Weights of a small GPT-style language model, trained from scratch on English Wikipedia: normalized queries and keys.
Each number is 50 + 12 x the weight over its row's rms, rounded and kept within 0 to 99. Layers, rows and columns count from 0. The size before them is the row's rms in percent of the matrix's.

# layer 3 MLP down (transposed), 1024x256, rms 0.0558, rows 829-856, columns 0-127
079:52 54 73 56 42 50 63 50 29 60 49 53 34 69 48 49 53 64 54 46 68 55 49 45 58 50 64 58 60 34 55 62 55 52 33 78 62 49 61 47 46 53 58 51 81 32 52 47 52 67 72 44 64 74 63 22 59 59 68 53 61 42 66 38 36 45 67 67 55 62 51 30 62 49 43 56 38 66 44 43 81 61 62 60 39 29 31 38 37 52 53 53 52 71 35 40 39 54 69 65 56 38 52 34 29 42 40 39 43 55 76 36 45 68 37 56 44 49 50 38 31 69 57 44 62 40 65 54
097:75 25 39 49 44 44 45 54 33 51 65 45 50 47 36 52 32 30 50 44 55 64 68 49 51 49 52 36 63 50 34 49 67 53 33 76 41 79 47 30 49 65 37 45 61 42 40 31 58 40 41 73 38 39 34 20 45 55 52 42 46 60 51 21 39 46 38 52 50 58 73 45 52 54 29 72 37 42 62 54 60 44 37 37 47 20 55 58 61 43 42 35 48 48 47 57 60 50 50 47 40 19 46 41 59 55 60 33 49 50 51 73 44 50 50 53 40 29 60 70 46 27 63 57 37 52 65 54
105:51 43 53 36 45 55 43 61 45 41 44 60 76 54 54 78 50 64 53 63 63 46 35 44 51 73 44 82 46 53 55 67 75 53 42 54 69 72 59 54 33 40 40 57 52 43 51 45 40 29 50 26 55 23 48 68 53 42 55 58 47 63 36 59 66 58 58 57 43 72 33 31 48 64 36 45 60 49 60 46 53 51 44 53 50 38 68 27 61 53 47 58 41 63 44 47 28 56 47 68 67 68 48 39 74 62 37 49 63 38 54 50 44 50 43 65 59 65 29 65 52 51 46 57 61 43 44 44
096:53 53 37 49 54 51 49 47 45 52 50 46 49 73 45 57 42 47 53 46 55 50 53 75 41 44 37 58 54 47 59 54 77 19 47 50 58 46 40 68 44 23 65 40 67 55 90 67 36 52 48 43 28 48 80 56 59 43 44 40 37 30 60 59 28 52 35 52 37 68 52 61 49 56 37 52 44 80 56 68 45 69 56 52 65 27 59 60 42 52 44 39 48 47 53 50 49 29 48 58 29 29 51 63 43 53 30 36 59 38 53 52 45 40 69 63 33 59 36 50 38 58 42 43 64 59 57 64
109:45 46 30 60 40 38 25 49 70 46 37 46 70 60 58 42 41 43 51 77 48 57 52 67 37 39 32 32 68 44 46 44 51 66 50 63 60 53 51 41 61 35 39 39 50 52 48 52 54 62 30 60 48 58 38 69 42 43 59 33 52 54 45 53 65 40 56 40 23 61 43 56 57 36 37 66 46 44 51 55 40 60 49 46 56 58 49 56 58 44 43 50 75 45 60 60 45 50 22 47 41 60 48 38 64 51 62 33 60 56 46 31 49 40 43 27 25 56 26 50 49 47 48 41 62 23 55 46
111:58 59 72 28 57 60 63 59 21 63 52 40 50 53 53 57 62 51 53 52 40 78 31 45 35 63 32 47 69 77 44 41 36 64 36 52 62 61 45 64 70 33 41 51 31 57 48 46 54 59 64 45 44 68 55 30 44 52 58 56 59 61 58 36 33 39 46 58 65 26 49 67 33 65 47 35 54 62 65 49 55 52 49 20 50 84 48 44 42 58 35 56 34 63 57 52 42 57 77 63 60 54 42 48 55 42 31 29 29 62 57 68 48 50 61 48 58 47 61 42 54 48 47 36 42 38 53 49
106:34 41 57 40 46 45 54 66 47 55 54 49 40 45 47 72 61 52 49 60 39 53 48 47 52 40 53 39 41 60 40 65 54 49 49 32 46 55 49 41 37 48 47 63 57 56 51 27 53 71 41 35 62 47 63 55 48 43 44 55 41 20 39 68 57 43 45 50 54 38 39 50 71 34 54 29 73 45 57 36 59 37 67 38 28 48 61 38 39 57 36 67 51 59 34 58 39 48 51 48 52 53 44 55 55 38 36 50 64 19 36 72 46 58 57 54 48 58 38 58 48 50 57 63 62 40 52 42
097:61 43 33 58 52 46 61 67 42 54 47 38 40 51 41 35 52 27 41 54 35 33 43 34 51 33 51 68 25 58 40 71 51 46 49 57 54 40 51 38 41 30 59 68 44 53 48 63 32 61 36 55 64 53 53 61 38 55 47 57 51 61 58 75 56 34 43 42 28 54 57 26 39 50 53 54 22 41 49 65 51 38 58 37 56 50 50 20 32 40 33 48 17 47 35 51 63 64 78 34 35 61 58 45 55 59 37 60 37 62 79 57 40 67 36 62 32 58 33 47 55 57 44 44 62 50 43 48
079:46 40 49 56 58 36 43 41 48 57 41 40 26 40 40 56 40 45 24 45 62 48 55 42 59 42 43 23 46 33 54 44 77 35 39 50 37 45 52 66 54 55 62 43 51 33 64 68 51 52 17 55 84 70 33 52 51 36 55 34 51 60 56 52 41 47 35 44 49 48 42 56 37 43 51 54 59 45 68 48 35 52 55 70 43 78 44 67 48 49 50 53 61 41 41 45 38 54 68 51 49 56 54 53 44 38 40 59 42 59 43 21 33 50 31 61 69 32 77 50 56 38 20 34 61 61 45 51
092:70 36 51 47 63 64 54 58 46 51 37 61 45 40 40 28 78 55 42 70 46 77 67 52 33 46 54 45 56 52 19 65 42 59 53 64 46 39 37 56 58 72 67 71 39 34 57 41 77 34 39 42 39 42 67 34 53 62 57 27 49 65 57 69 65 45 63 40 55 74 46 17 55 56 54 83 56 73 37 31 53 38 52 35 45 68 39 33 50 45 53 45 35 44 34 60 37 57 45 44 43 44 62 35 51 69 36 46 55 62 59 53 51 54 72 52 42 34 50 44 54 50 52 60 42 58 54 46
088:60 49 66 77 62 64 47 46 34 65 63 52 44 44 69 37 52 64 63 56 37 44 68 72 60 53 61 75 48 30 43 53 42 58 41 45 53 55 48 51 68 63 29 68 42 63 32 51 52 41 39 47 39 40 36 36 50 34 58 48 36 34 59 25 55 38 40 44 63 44 39 45 51 59 39 47 30 51 51 51 51 38 73 48 39 50 42 37 55 21 43 37 59 69 66 45 41 56 43 28 42 52 58 63 43 29 43 44 41 65 28 51 44 55 43 54 46 46 40 53 36 57 31 59 41 46 49 59
155:58 63 43 42 48 39 56 54 64 46 53 73 39 55 46 56 23 27 69 40 50 73 57 34 50 61 50 21 33 35 31 43 61 61 54 54 55 24 40 47 62 38 67 52 53 66 50 64 52 63 60 71 32 51 44 75 58 47 67 59 66 44 46 55 45 46 62 32 33 48 47 34 50 48 39 53 67 32 56 62 55 35 52 71 53 62 56 40 40 46 10 51 51 24 32 55 60 56 31 37 49 74 51 35 36 53 48 67 39 53 38 57 47 37 43 44 66 49 38 33 32 40 29 73 45 56 55 60
103:62 61 42 36 60 59 60 55 46 51 64 45 36 55 50 52 58 26 77 47 31 26 61 66 41 35 44 48 56 37 46 29 53 34 43 26 32 60 59 26 61 34 35 59 62 30 52 48 30 46 41 44 46 49 57 51 55 36 67 53 51 67 43 58 52 40 57 58 62 50 56 66 53 45 31 44 67 49 50 56 52 36 51 43 74 50 52 53 54 54 61 59 58 55 60 39 42 34 53 45 61 53 38 44 44 53 66 42 71 41 36 74 39 53 51 57 33 59 27 78 61 48 58 46 57 63 46 54
100:40 59 53 60 59 52 63 57 43 52 58 69 46 40 67 68 70 72 55 68 51 52 41 54 46 58 60 73 40 50 48 45 63 64 46 50 56 69 68 40 62 79 61 57 69 36 52 61 55 60 68 56 50 58 45 26 28 55 33 51 45 53 57 22 54 60 47 53 52 25 59 72 58 45 45 50 48 61 51 50 37 53 80 52 50 57 45 30 44 48 46 49 50 51 49 35 37 33 50 54 39 37 56 40 39 61 82 53 31 46 30 36 55 52 64 55 50 43 72 36 51 24 45 34 61 37 60 49
125:47 46 25 62 50 44 44 55 47 35 52 57 68 65 62 70 47 45 48 73 21 46 32 52 40 53 51 67 58 54 67 67 62 13 38 60 36 50 50 59 79 61 76 61 33 42 58 65 27 47 47 55 38 57 33 47 56 42 54 62 42 40 41 54 41 50 56 36 51 50 52 43 46 40 49 34 32 42 53 26 54 63 79 57 51 76 44 31 49 62 53 38 41 61 70 49 55 49 57 61 55 55 59 49 37 65 52 59 44 42 53 62 56 48 60 56 34 67 24 46 37 48 44 51 48 66 54 52
110:62 46 50 56 51 54 32 28 46 62 38 60 52 43 62 59 32 36 62 57 50 48 59 51 47 51 39 48 38 28 31 50 44 46 54 43 49 29 72 68 45 61 41 62 52 49 39 42 52 43 40 36 42 56 39 48 52 55 60 44 18 56 40 65 23 38 45 58 29 30 29 53 19 34 83 55 40 53 38 46 48 70 59 35 43 47 43 31 27 47 34 62 43 42 62 42 60 67 30 45 35 46 55 52 47 73 43 58 56 59 57 51 35 41 43 36 46 40 65 39 34 36 34 60 39 46 32 49
095:34 42 34 34 44 55 51 51 40 48 50 28 59 47 49 47 68 41 61 46 60 58 53 56 58 46 23 55 39 43 50 65 37 42 52 44 37 45 95 61 44 68 46 55 60 48 56 46 52 70 68 43 44 61 64 06 38 47 54 55 50 48 41 29 41 54 59 63 42 63 49 38 45 49 59 67 66 69 66 64 71 72 46 15 46 59 69 52 59 52 50 59 38 53 85 26 65 30 46 64 60 50 59 45 57 47 68 52 51 64 45 47 39 37 44 51 50 60 62 54 61 56 50 34 64 75 66 38
115:60 65 33 45 32 51 40 39 59 39 55 49 40 45 79 38 43 48 20 60 51 51 43 61 42 39 53 48 67 69 35 51 30 60 40 77 47 37 60 59 48 69 65 26 43 60 38 34 42 47 51 60 36 46 47 65 60 18 39 40 60 65 57 41 58 34 45 57 45 40 55 45 61 38 66 66 55 50 41 46 50 42 63 59 28 61 25 70 43 64 46 51 48 54 47 34 58 46 46 50 36 57 61 59 61 53 52 49 43 70 33 56 54 47 41 61 34 56 50 57 62 64 42 63 30 66 44 67
089:49 46 28 58 53 61 45 24 52 36 43 37 48 71 51 69 48 42 39 44 40 41 50 57 37 51 60 53 55 50 51 66 44 32 62 33 52 49 42 62 52 40 45 77 58 47 62 48 54 57 48 48 48 33 65 41 42 50 35 47 45 43 65 37 60 52 43 64 41 68 54 54 57 47 56 62 30 73 54 58 79 36 58 54 75 49 32 50 43 48 41 54 25 56 42 60 47 76 40 56 42 39 47 48 36 69 45 49 34 48 58 26 46 60 71 63 66 48 26 37 43 42 50 53 62 35 59 51
089:42 35 52 67 51 72 43 52 37 64 39 54 50 45 34 70 67 42 58 44 70 54 28 45 67 63 42 47 41 38 54 60 79 52 77 53 51 58 62 45 28 53 49 41 75 42 39 40 47 52 49 36 60 49 67 32 33 45 40 37 35 19 51 54 29 55 48 46 29 40 40 40 93 48 64 42 42 51 48 49 69 56 63 51 69 41 68 48 50 35 33 57 61 66 58 37 51 58 43 41 56 61 39 76 55 66 38 62 54 64 49 50 41 10 40 48 50 43 33 53 58 52 65 58 41 60 54 51
099:47 99 29 62 37 53 47 73 64 53 52 54 60 58 52 36 27 44 43 37 45 59 48 77 49 68 84 45 66 54 60 50 59 46 26 42 49 47 32 67 50 29 37 51 50 48 53 42 49 31 74 48 35 31 49 50 50 54 58 57 54 45 55 40 41 22 62 64 44 47 40 51 54 53 50 42 34 53 24 49 72 36 30 61 49 28 58 47 72 37 57 59 41 41 74 39 52 38 42 43 58 42 43 50 49 41 49 30 53 46 55 35 34 36 81 58 43 48 49 45 50 48 42 56 47 35 57 48
100:55 49 43 49 62 40 49 69 54 50 52 38 59 43 48 59 95 45 44 22 55 51 47 50 45 52 58 83 54 48 47 49 37 42 46 69 63 44 55 49 24 54 34 44 58 54 55 25 51 47 45 41 52 54 44 45 55 54 48 45 45 70 64 62 69 42 70 62 58 68 50 39 49 48 44 19 42 52 49 54 63 54 46 41 45 36 41 29 48 65 48 50 59 72 50 61 52 50 70 67 47 34 55 49 80 42 50 49 60 41 50 49 67 33 38 50 57 58 29 52 52 55 64 29 44 49 70 52
119:47 31 42 37 83 57 61 52 42 47 58 57 51 53 48 58 48 39 50 58 23 45 57 46 26 47 42 56 41 53 69 50 47 61 52 34 17 59 52 42 27 60 56 23 56 59 64 55 61 59 53 60 44 45 53 50 46 15 60 56 47 46 18 43 59 49 43 36 16 56 39 49 45 28 36 41 32 30 61 43 47 42 52 49 53 50 65 60 56 37 47 42 41 70 42 46 44 61 59 51 41 40 43 57 32 47 57 65 38 45 61 65 42 50 44 33 40 34 34 59 44 32 66 65 67 54 46 32
101:63 49 61 75 66 64 41 65 33 41 61 50 56 47 30 50 66 57 32 51 53 47 50 50 45 41 65 64 55 57 54 70 56 36 48 47 60 44 58 55 58 80 46 33 44 52 60 21 35 50 61 47 49 52 41 32 41 47 49 41 38 20 37 50 52 32 24 39 54 46 37 53 54 66 42 58 55 50 39 55 37 59 69 32 47 35 41 43 34 55 64 39 42 48 53 58 46 47 49 43 44 41 47 37 49 43 57 60 40 34 50 52 43 40 27 63 65 40 62 30 34 30 62 46 30 30 60 80
125:54 64 57 41 45 32 40 56 53 19 61 66 52 40 50 48 31 56 27 47 55 65 60 40 55 64 65 39 36 64 46 56 66 45 73 46 37 44 23 60 55 65 43 54 43 31 55 46 47 66 49 49 63 41 59 70 52 46 46 32 58 68 44 48 31 45 37 51 35 63 54 65 59 63 64 39 45 40 68 41 33 38 47 52 30 63 47 21 59 46 44 44 51 62 46 65 46 48 54 58 44 53 64 75 77 37 38 70 50 52 56 56 67 70 63 50 52 63 47 56 41 56 44 44 65 43 45 53
106:55 73 29 15 60 74 70 41 49 64 71 49 42 55 49 51 48 36 41 32 35 54 49 42 57 53 43 65 44 39 47 41 42 40 60 54 50 79 60 48 37 43 49 41 53 68 41 51 47 48 49 64 46 48 57 41 63 65 62 55 43 36 49 77 37 34 53 60 39 16 43 51 54 45 48 31 63 62 59 40 47 35 48 34 46 53 45 63 60 43 46 54 56 50 33 44 65 42 66 71 64 71 53 55 49 41 38 46 62 57 43 47 52 56 35 68 48 40 40 39 39 31 69 55 55 55 40 46
108:55 56 78 49 47 56 67 45 55 46 44 43 30 48 04 36 57 24 36 73 53 60 57 47 51 45 49 73 43 68 52 62 61 39 60 24 41 37 43 64 43 45 50 70 39 56 48 66 52 67 51 54 43 62 49 45 49 62 64 75 43 26 53 48 62 37 49 36 44 47 32 38 58 37 37 50 66 58 57 42 37 78 37 65 49 33 42 64 56 59 45 56 63 47 47 48 47 63 68 30 50 62 57 47 64 54 61 44 35 37 53 56 56 54 42 70 47 41 62 93 21 60 38 63 39 41 54 46
104:29 47 40 68 53 51 56 62 52 46 49 58 56 50 38 35 73 36 56 45 27 49 60 45 64 24 43 58 51 63 56 52 47 37 45 40 19 43 53 37 52 52 51 46 58 51 63 44 65 64 46 48 55 50 48 27 50 52 41 43 41 49 61 79 52 63 38 74 42 57 70 32 64 53 60 45 62 73 56 58 37 41 55 59 50 32 75 60 49 57 73 54 46 66 44 57 39 59 71 43 69 60 43 38 40 40 67 75 44 65 47 36 82 57 60 37 60 46 92 40 80 59 53 62 53 51 45 61
# layer 3 MLP up, 1024x256, rms 0.0619, rows 830-856, columns 0-127
104:49 48 37 53 43 54 56 51 54 70 20 36 72 54 57 48 33 35 46 49 51 63 54 77 50 50 52 35 53 55 59 40 57 57 72 50 50 41 51 49 37 46 62 54 52 51 59 48 27 54 38 50 60 46 38 58 47 73 55 36 36 40 50 39 42 45 37 43 57 52 44 51 56 53 47 27 46 68 42 50 37 54 43 36 58 36 49 58 37 35 49 63 51 46 60 65 57 46 63 34 59 76 60 59 51 46 52 73 62 53 47 72 51 69 52 49 63 39 69 56 61 40 41 29 68 64 62 54
100:61 61 49 35 36 21 65 61 69 47 53 65 54 50 50 40 35 33 49 53 35 62 43 40 29 45 42 53 46 36 81 58 38 56 60 44 42 53 59 34 40 59 44 41 43 80 54 47 49 35 41 65 67 54 52 52 76 59 38 54 64 34 58 22 67 50 42 32 55 59 56 61 41 52 50 37 53 53 38 21 55 55 63 58 65 53 45 46 38 25 67 65 50 41 52 55 62 22 33 44 63 47 45 40 47 41 54 61 56 70 50 67 35 46 63 53 55 55 37 41 55 43 41 56 58 49 39 61
103:53 54 43 50 51 36 72 59 50 37 25 52 29 54 47 35 38 31 39 36 38 49 52 45 61 55 43 55 31 50 54 20 61 62 48 47 58 51 47 56 49 50 45 56 38 41 66 57 50 73 43 54 65 41 35 60 69 46 33 66 36 27 49 59 57 65 75 39 90 38 36 05 48 49 56 69 61 45 50 53 70 38 48 53 53 55 57 45 58 53 56 34 36 35 64 48 30 49 88 50 57 36 50 57 57 54 79 48 51 32 58 45 49 54 49 26 12 51 39 43 44 48 43 45 54 51 55 44
103:65 33 49 35 25 59 51 47 54 60 52 48 55 53 40 42 42 37 35 38 15 47 40 37 55 64 46 43 65 50 38 40 43 56 68 54 72 51 44 40 67 71 60 62 39 54 30 47 70 46 60 69 54 57 48 56 43 42 58 54 18 23 83 40 47 66 43 45 59 43 34 60 75 45 49 52 55 34 43 65 61 27 60 71 69 45 31 50 40 36 61 48 64 63 49 52 45 45 41 36 67 29 39 41 61 49 60 37 58 66 40 51 58 63 32 61 39 27 50 73 46 47 53 46 69 42 65 44
108:58 44 35 57 49 59 57 71 69 40 61 48 59 38 53 42 39 52 47 42 36 59 45 76 73 65 46 52 42 47 51 58 57 59 60 56 39 26 36 44 56 29 60 36 49 45 38 45 39 50 72 52 48 43 39 59 28 59 36 42 47 35 22 50 71 51 57 55 57 64 46 30 77 55 33 49 49 66 54 58 64 39 45 70 71 52 55 56 40 69 63 42 49 34 50 52 54 42 40 65 60 47 43 65 57 50 60 37 64 31 55 65 58 53 44 43 28 34 48 64 48 46 51 42 50 58 47 54
107:66 25 42 48 45 56 71 64 60 36 52 57 56 59 65 45 40 43 47 79 63 48 69 47 62 63 49 35 35 49 44 49 51 52 60 38 72 37 53 34 55 65 58 39 52 42 32 44 60 46 24 43 59 53 47 60 43 45 62 56 57 75 39 56 61 57 28 64 43 39 46 45 47 30 48 63 36 39 48 56 62 40 61 44 47 45 53 86 48 32 61 57 47 68 49 55 38 75 63 68 50 61 60 58 38 43 52 50 48 66 64 46 49 61 36 47 51 46 51 44 56 60 57 47 67 61 47 76
089:44 42 42 57 52 49 44 70 61 55 62 76 34 67 56 44 43 64 37 64 19 63 26 54 54 40 34 32 68 40 60 48 50 46 53 51 49 53 58 50 40 58 24 21 45 34 61 26 38 56 48 47 71 61 63 45 42 47 54 56 66 61 51 50 54 52 61 49 56 61 46 61 44 56 50 55 68 50 34 43 53 55 25 46 50 57 42 61 65 50 62 59 45 54 62 43 68 45 48 54 65 61 53 50 36 55 69 26 47 32 44 38 34 60 40 68 53 66 68 33 50 63 57 57 66 57 43 55
091:58 46 53 65 53 32 46 53 59 31 61 50 62 33 46 32 53 62 55 38 55 44 37 50 44 46 50 53 53 53 51 75 42 53 48 08 54 43 44 44 33 67 47 52 46 34 57 68 45 55 61 60 62 34 51 50 49 57 48 54 38 38 45 48 61 69 39 38 55 47 44 56 63 74 44 51 43 77 47 49 50 61 50 63 67 59 40 53 25 66 52 35 49 33 73 65 29 37 67 41 60 33 37 59 55 52 48 62 57 36 40 85 47 44 52 64 36 49 39 55 73 53 38 63 52 63 74 53
098:67 59 48 38 35 49 32 25 55 66 87 47 61 43 65 39 42 48 36 44 44 58 54 67 49 57 38 32 59 39 52 55 39 57 51 28 70 60 53 41 45 57 61 47 49 48 43 51 45 41 30 57 53 55 43 54 68 29 49 52 61 21 50 39 54 46 33 48 61 46 39 66 56 46 39 42 51 76 47 61 42 34 56 55 63 51 51 73 55 71 51 45 67 37 44 70 43 34 55 54 40 55 32 56 50 49 51 20 49 63 51 51 39 39 54 72 48 56 47 62 38 55 55 41 56 66 58 64
095:49 42 48 57 44 51 27 61 50 39 47 75 61 62 27 45 45 50 45 43 50 50 58 36 63 54 39 62 52 62 48 67 50 38 49 80 50 45 49 59 59 32 51 20 41 81 33 39 58 47 35 52 27 52 37 57 65 67 47 62 39 46 34 54 55 40 54 50 40 52 45 39 45 18 61 66 68 48 43 47 57 50 40 54 43 62 43 50 60 54 38 55 39 59 55 31 56 30 42 62 59 37 54 55 52 55 51 30 44 69 58 43 45 87 34 50 43 50 79 52 45 52 71 53 47 69 47 53
132:40 48 40 31 53 29 43 48 58 56 50 42 47 59 68 46 31 60 35 53 35 58 60 49 47 53 30 37 41 30 61 49 45 73 58 41 53 39 59 46 41 46 46 53 40 61 55 43 47 50 17 65 52 78 52 66 67 62 61 38 29 13 41 50 63 62 64 51 60 49 38 50 60 43 60 48 56 60 34 44 34 39 52 63 55 56 27 50 71 65 48 57 29 68 53 43 54 36 42 49 53 66 55 74 53 60 39 38 56 68 35 81 47 48 65 56 51 43 64 63 55 50 52 57 41 73 34 56
105:43 44 60 50 43 33 30 36 42 69 74 48 65 46 58 50 42 46 36 57 41 54 46 36 42 67 47 41 69 42 59 57 34 46 36 66 70 35 48 32 56 59 61 66 38 61 28 63 38 36 68 49 65 56 52 63 38 33 36 48 54 30 71 61 70 31 40 41 44 55 46 51 50 53 50 43 47 63 37 69 57 46 57 75 64 52 29 52 35 57 78 48 55 49 68 55 40 62 48 59 52 43 49 66 58 66 59 34 49 66 59 31 61 55 43 57 43 60 58 67 39 44 28 61 51 50 40 55
091:54 42 59 41 42 32 54 38 60 69 81 50 43 50 40 35 44 32 32 71 34 45 47 54 51 49 46 49 42 48 63 52 55 40 61 32 64 39 43 45 39 51 62 41 42 45 44 27 49 37 59 48 71 57 60 52 39 17 54 60 41 40 19 55 47 59 42 76 48 55 46 48 55 58 42 50 65 53 47 40 47 51 56 49 57 65 51 48 34 66 53 65 38 62 46 51 61 49 49 47 50 51 55 63 42 54 52 30 39 57 45 25 51 41 20 74 66 48 60 18 59 44 60 66 56 69 26 44
118:56 36 52 54 57 35 48 59 53 35 51 35 57 57 54 31 42 60 54 58 64 59 58 66 40 44 44 54 31 59 68 28 34 48 71 37 47 24 53 46 35 56 50 55 41 48 53 54 54 45 44 53 54 59 42 60 33 53 58 53 32 47 48 53 52 60 53 56 54 60 42 68 60 69 50 63 65 47 33 52 54 46 42 36 55 39 41 53 68 53 68 55 44 54 33 41 41 45 75 39 54 62 62 48 40 48 37 59 54 60 44 52 56 36 55 39 43 41 87 52 44 42 50 43 56 73 46 76
107:62 54 49 60 53 53 73 45 64 58 71 52 33 61 40 40 44 54 35 31 60 48 42 36 46 64 37 67 66 71 49 48 53 47 57 52 40 56 42 25 76 54 58 64 44 50 68 23 75 54 62 51 59 30 52 59 35 33 58 71 51 43 41 55 47 35 61 50 66 54 60 37 61 61 43 61 54 55 31 53 44 50 58 63 56 47 49 67 66 23 57 72 37 55 52 48 34 37 33 39 60 49 54 48 65 49 73 80 64 59 44 74 67 47 58 69 46 58 29 49 63 55 54 49 48 51 56 50
100:49 41 40 70 32 38 36 64 53 37 63 60 35 57 75 49 47 65 59 48 45 43 54 54 40 56 43 61 36 68 56 42 75 65 51 55 52 51 61 38 48 46 49 43 50 61 61 74 50 41 45 51 57 55 34 59 52 46 43 47 49 41 58 72 48 40 43 57 51 70 43 60 61 58 26 50 25 39 41 67 22 57 79 40 59 44 60 78 64 56 54 49 74 37 43 69 42 64 50 50 48 32 58 36 51 74 53 51 38 31 61 30 45 62 74 56 55 49 52 43 47 47 70 64 53 52 60 65
100:71 46 41 76 50 34 49 63 57 65 68 49 63 51 55 46 52 63 55 46 31 51 45 53 42 54 48 63 36 32 51 50 32 56 52 38 36 34 38 32 56 58 35 31 45 59 56 40 52 48 42 46 67 48 52 54 65 39 55 45 46 31 48 57 55 55 60 40 49 42 55 75 70 70 46 57 61 43 42 45 29 52 44 49 57 43 50 27 70 54 58 51 66 52 56 55 40 27 64 46 58 39 50 56 53 71 56 53 43 53 49 58 37 27 44 59 40 55 42 59 81 44 58 63 47 49 47 65
096:49 43 32 43 58 64 58 58 42 30 55 50 43 68 52 45 44 59 41 50 60 45 30 36 71 50 40 39 48 52 61 48 64 39 71 54 36 51 57 49 58 33 46 65 44 83 62 53 59 54 37 51 49 37 51 63 43 53 49 28 42 41 36 64 47 45 40 59 53 51 36 48 49 49 64 53 63 33 46 19 30 64 58 39 46 59 45 27 47 36 62 42 43 53 64 45 35 29 75 53 57 42 38 56 67 44 69 56 56 46 49 40 68 73 55 67 30 41 38 60 35 53 59 37 53 57 35 55
088:56 53 57 42 27 42 62 62 63 46 44 66 52 53 59 46 29 49 51 47 47 46 70 58 55 43 40 48 61 37 70 65 38 60 47 33 68 39 58 42 72 55 27 54 29 53 41 48 39 54 31 63 73 54 65 56 66 68 57 56 68 55 45 44 70 51 36 43 56 58 53 56 47 41 46 71 53 40 47 37 57 36 61 60 54 49 28 49 48 60 49 43 46 43 47 66 50 33 46 53 51 22 25 51 36 38 48 56 42 59 36 56 66 49 65 64 53 30 53 62 58 43 28 51 19 48 56 52
098:40 43 33 63 42 78 58 42 51 46 46 59 29 50 71 40 52 45 39 31 33 68 64 32 47 42 27 72 47 36 36 49 69 64 46 53 67 40 61 53 40 28 51 50 42 40 56 54 57 63 59 38 44 43 50 61 67 39 40 79 46 49 30 55 43 49 49 58 78 59 44 52 58 57 52 63 47 28 43 27 51 36 63 49 56 60 55 56 53 76 36 47 45 47 53 57 61 44 74 48 50 22 74 51 68 68 45 44 72 46 54 35 48 57 27 43 45 70 63 78 52 51 72 52 69 52 40 62
104:65 48 32 62 58 71 34 43 65 38 78 71 63 46 56 46 47 60 33 43 42 59 49 30 40 59 42 60 27 48 37 54 40 79 60 54 28 59 36 48 63 42 36 34 31 74 65 61 60 31 48 44 57 61 51 60 60 36 49 36 54 40 49 65 62 77 60 38 64 63 65 61 48 41 34 39 42 28 35 37 38 42 61 46 52 58 38 40 67 45 47 48 55 39 49 48 65 47 61 26 45 77 55 57 64 45 34 56 59 50 48 41 31 57 50 37 58 25 46 60 47 34 50 44 38 65 54 60
116:40 46 51 64 44 33 42 35 56 49 51 56 34 55 52 44 42 45 34 39 43 60 48 59 62 49 40 39 20 38 51 57 64 45 59 78 56 48 48 45 38 42 36 48 36 57 61 73 64 64 55 49 62 72 22 54 66 55 43 39 42 64 50 60 57 63 57 52 44 48 38 42 53 34 48 43 49 62 32 33 49 33 47 62 55 46 37 44 50 61 54 55 25 65 46 60 60 51 56 44 52 44 50 60 65 61 64 39 64 60 25 31 49 43 48 40 35 59 43 65 45 69 41 29 46 55 69 63
101:36 45 47 57 46 45 47 48 49 57 37 55 55 46 30 50 57 44 41 60 78 43 36 43 50 58 44 26 26 58 45 42 58 37 40 50 24 38 45 45 35 54 42 50 42 37 47 40 43 24 52 55 75 61 39 55 47 51 50 60 53 38 49 40 53 53 62 62 55 56 39 60 59 45 61 62 43 64 46 33 57 53 58 62 50 49 49 62 31 42 38 45 48 55 66 52 31 74 40 58 69 61 26 59 51 45 49 50 53 52 53 48 37 56 51 66 59 40 64 47 61 65 53 43 63 78 37 50
113:70 33 52 58 37 50 55 85 55 31 74 58 55 44 45 47 34 62 57 56 58 53 35 36 70 52 46 54 23 40 62 31 56 55 56 52 47 52 47 44 50 51 46 52 42 55 65 60 71 51 44 64 55 52 70 62 77 54 46 80 45 31 21 53 58 66 59 54 68 56 52 42 52 88 39 53 48 46 53 73 51 38 39 66 36 56 49 51 72 49 46 60 46 39 57 38 36 35 31 59 57 59 48 51 45 41 41 52 45 42 38 62 34 44 46 49 64 52 59 52 38 53 54 48 42 48 26 69
106:52 48 35 54 44 80 43 46 57 25 58 66 48 44 49 42 34 62 41 23 49 61 39 35 64 54 44 59 41 35 68 61 64 50 53 49 35 41 41 45 42 39 49 36 41 53 57 44 60 41 53 49 58 42 43 63 51 66 70 58 53 53 53 25 52 63 88 48 34 59 48 57 42 58 38 70 61 66 50 41 54 44 47 39 55 49 50 48 56 53 73 52 57 56 49 68 37 25 50 64 53 75 33 63 52 54 46 41 52 52 79 54 48 47 33 38 28 64 60 63 36 39 65 43 40 42 79 56
109:44 38 51 56 52 49 37 45 59 38 49 51 40 46 64 54 34 39 33 50 52 50 46 59 72 62 48 54 59 58 67 32 67 66 77 66 29 50 52 51 48 37 75 40 50 52 60 68 35 39 69 51 56 60 32 52 52 73 48 53 62 49 57 58 48 46 41 52 57 54 33 59 67 60 34 74 44 45 43 57 67 30 58 55 55 64 57 42 45 23 25 77 51 45 50 48 42 59 69 43 52 44 65 51 65 46 53 51 44 54 26 62 59 46 73 41 41 31 56 31 58 53 58 53 42 64 46 47
107:54 39 38 58 43 46 42 55 64 50 56 42 48 48 49 42 44 57 36 26 50 41 56 60 56 57 50 67 38 40 48 61 62 44 41 18 39 27 44 63 53 54 70 32 62 53 55 53 57 52 64 54 57 30 64 56 55 53 15 44 47 44 55 59 38 63 47 59 48 60 53 46 64 48 48 55 40 45 47 41 39 55 44 70 71 65 59 45 45 53 57 32 67 51 62 38 53 36 11 41 62 48 56 56 44 48 50 74 61 41 33 52 57 63 36 45 58 45 60 59 72 83 34 46 61 64 38 59